{"vocab_size": 4551, "norm_eps": 1e-06, "bias": "qkv", "extras": ["local attention windows", "gated attention", "a norm on each head", "hashed n-gram embeddings", "a smear gate", "an embedding shortcut", "learned residual scales", "capped logits"], "init_std_o": 0.0, "weight_decay": 0.044, "lr_head": 0.0103, "warmup_steps": 394, "decay_shape": "linear", "steps": 7770, "dataset": "wikipedia_en"}
Each number is 128 + 24 x the weight over its row's rms, rounded and kept within 0 to 255. Layers, rows and columns count from 0. Numbers have three digits each. The size before them is the row's rms in percent of the matrix's.

# layer 3 attention query, 64x64, rms 0.094, rows 0-63, columns 0-31
139:101120151159180099091108097102109103095119171150122120113118137093100125164107097072122168140125
109:127121113101123145169146126124144139176130089102175131143156176142100102110152177156132107099107
132:139139156121167122096106135087113151096122145172076112139137141120141127169068123094118164140085
171:143140154120163134115109136073117162087119119169092136141155151127133117167062146111119172133083
074:156157128101121117106108096093127144143134105108131129102135125123111116100138107130160127116076
105:152146111114125107137127141124145103154118110101097173151164110117118161126096110131132138164106
098:132116107103091123162153163115146168126118098103118168156149108109132155121107117136147140173124
095:169142114101099114132146103121137138145105120107098113107102076115150119096116107111183124119071
110:100185123134135104087120149151160132125130136152099093128082047144159118103108113109136146142133
206:143123155122176124098100105083124144093127136184121107142145158125121123168092145104098167136077
151:119119103129089117149162121182141105162132128079146131114098096120135150089187092141153088126168
178:153138167113164150099095121073100152110124147187101130143168132135143133167073145090095145121088
082:168098093113134138155124145112125120157082109091104136124113132074143143105121119097151101100144
084:166132130113070131131169128101114168138092116104134155135163091167142093097110148129138126146079
102:145154121114143133111114105117114138141119126111114112118110128136118121122140095154163137083071
136:131175111114109142118141128122136148124133130137140129152138087155119123134096114156144149104085
107:119073151165137123155151123152096131109120132131134106119112114109158113130156148146112123155172
100:154141126121127166117128128129145127146131167152143117118123135130123123134129134119133111051130
054:161066100116134139129131136125124163123151129132135092159127117095104141139122126176124122070118
072:084092130139120120153153157134137145124134123120128135127137105106135154136135144154089139201171
099:166149120095107095148151127137151117129098117103097140159149103126151160120107124117153124151091
099:122128127139093174132141175134151169133129152137128142139126129128104130142123130132102137075141
105:123166137090165098141106123136168100134141121129106149116155197105113155145109127103136122147133
096:136177137117112143135157111140127140138122151117118130133102094124151128134102106130170133091078
099:116122105117107113143128159111136148141129095104107159142139113117120155126111114142125148190137
105:130105162123119132146137136126153138133110133136128117111124150124112140122137174068109093139181
095:117167143081114139173168141143142118105122162147126116145132143112183158142110132115166137089126
130:126158130120108137137153128152144155110124145134139102147126096140142129131121111172147153078093
070:145160134108160076132103101130147091159113106118098162096146132152099130124111113101127124149085
091:148112110103110112148145157121148146132119104105119162144148135143113156134121137135135125156121
131:124146137116082153134157140133144185107133144156158104143123119156137116130127123152143141075098
094:112140144125111167136161146134118175121146159136151120126111139117150119144133120176153144087130
142:156101163134167146101112105106116114081139135170134141143158179091120145169099106113115162131093
101:107161088129087128153149166156179128171127109084168124122111134170120081079162118146150101121132
125:156098164118168140111110099095078126089124143165095129147147134089133165183083133117102165130109
154:152084166122164139106120110093084123089120147162099139144146146085134147177082125114112171116100
049:155145151147117165094113087110124120085119135135168114125125114158124130119153110126149141101129
044:117143131107118122161124149134128096124096129088112141150137071141120155137092106118121142130128
058:134127119132097129165103129135128143116113125126121124150145119128127155143135092137137131148143
055:162160164158106173090093108093144110119109160116115141141140144128131111115136113108152161097069
108:143115172135183136092094099095089110082114142174100133139142148088123155172079124091103168127111
158:157091166125168137102119106090092125092124153163109136146157156084133152175094136114109168126091
123:100168092132088118148141147168172133162134107095154121114102105173123110080171122148148088138161
158:153105174128171143094100093089084128090124151171103136139157140097129163182090142111108160121117
037:155134142147116184111079139107140150108092096178081165135142170133144111122134148126155112098159
046:159151176152081134103096124117127145102116168124157138139172136137129135142155110150153158138106
045:162140132134139155075117077096121124115144152123108121139099121125134093125162118126141154082074
064:132127132121123121115144099132124112108131173114121113143130077128131122154132084141134156113081
059:119114131122108091153130163146143171177154123120138133125143135099130136133115153132112114175099
081:132127172134148168080111120114129114095105145189117138131134149162130106122142152129141127087160
031:121118118093134136175131151105132161114127099139108141154167126147135155100120173144087094149110
049:118120092114104107176139146148135158166136100121137113111127105114131138162100103154123112165154
054:136156131113116113164136142134154108168113142043114145165137114103126147143094119122121141129057
066:130110132136132168093107114108110121088114140183090131110134140154159090122161131125144125066174
054:108130095101168120162145121162121093142109097092134134139088132127095114130094117110115122113163
058:127137151130131134096116125110136129141127187094077146142128135106131112127131124105136162100040
061:124120089113108117172132142129135141140127105112124119124131110118121157151116097143130124152141
081:130110140150139158094112125131120136107125119187110139097124175137143081128158152134160122103200
065:084145121102141112176133144159148119165104143096108130150114117108126137136083113105116136131094
060:136156129120115126121153115135137125153140169085114110147128075113167120146111102142136150098045
039:134127116119157111110150108139122095142147141063138130116098114118123092158132118135150150086100
048:131109097116128101172144142156133134150146121095106133160137135108124147138123130149120119151126
048:150142139123102150115136103129123153119141181131126101156142116140169113142158110164145146092089
043:105134140103116130124118130133125171124113150168127121144134104144124129164113096164131136129137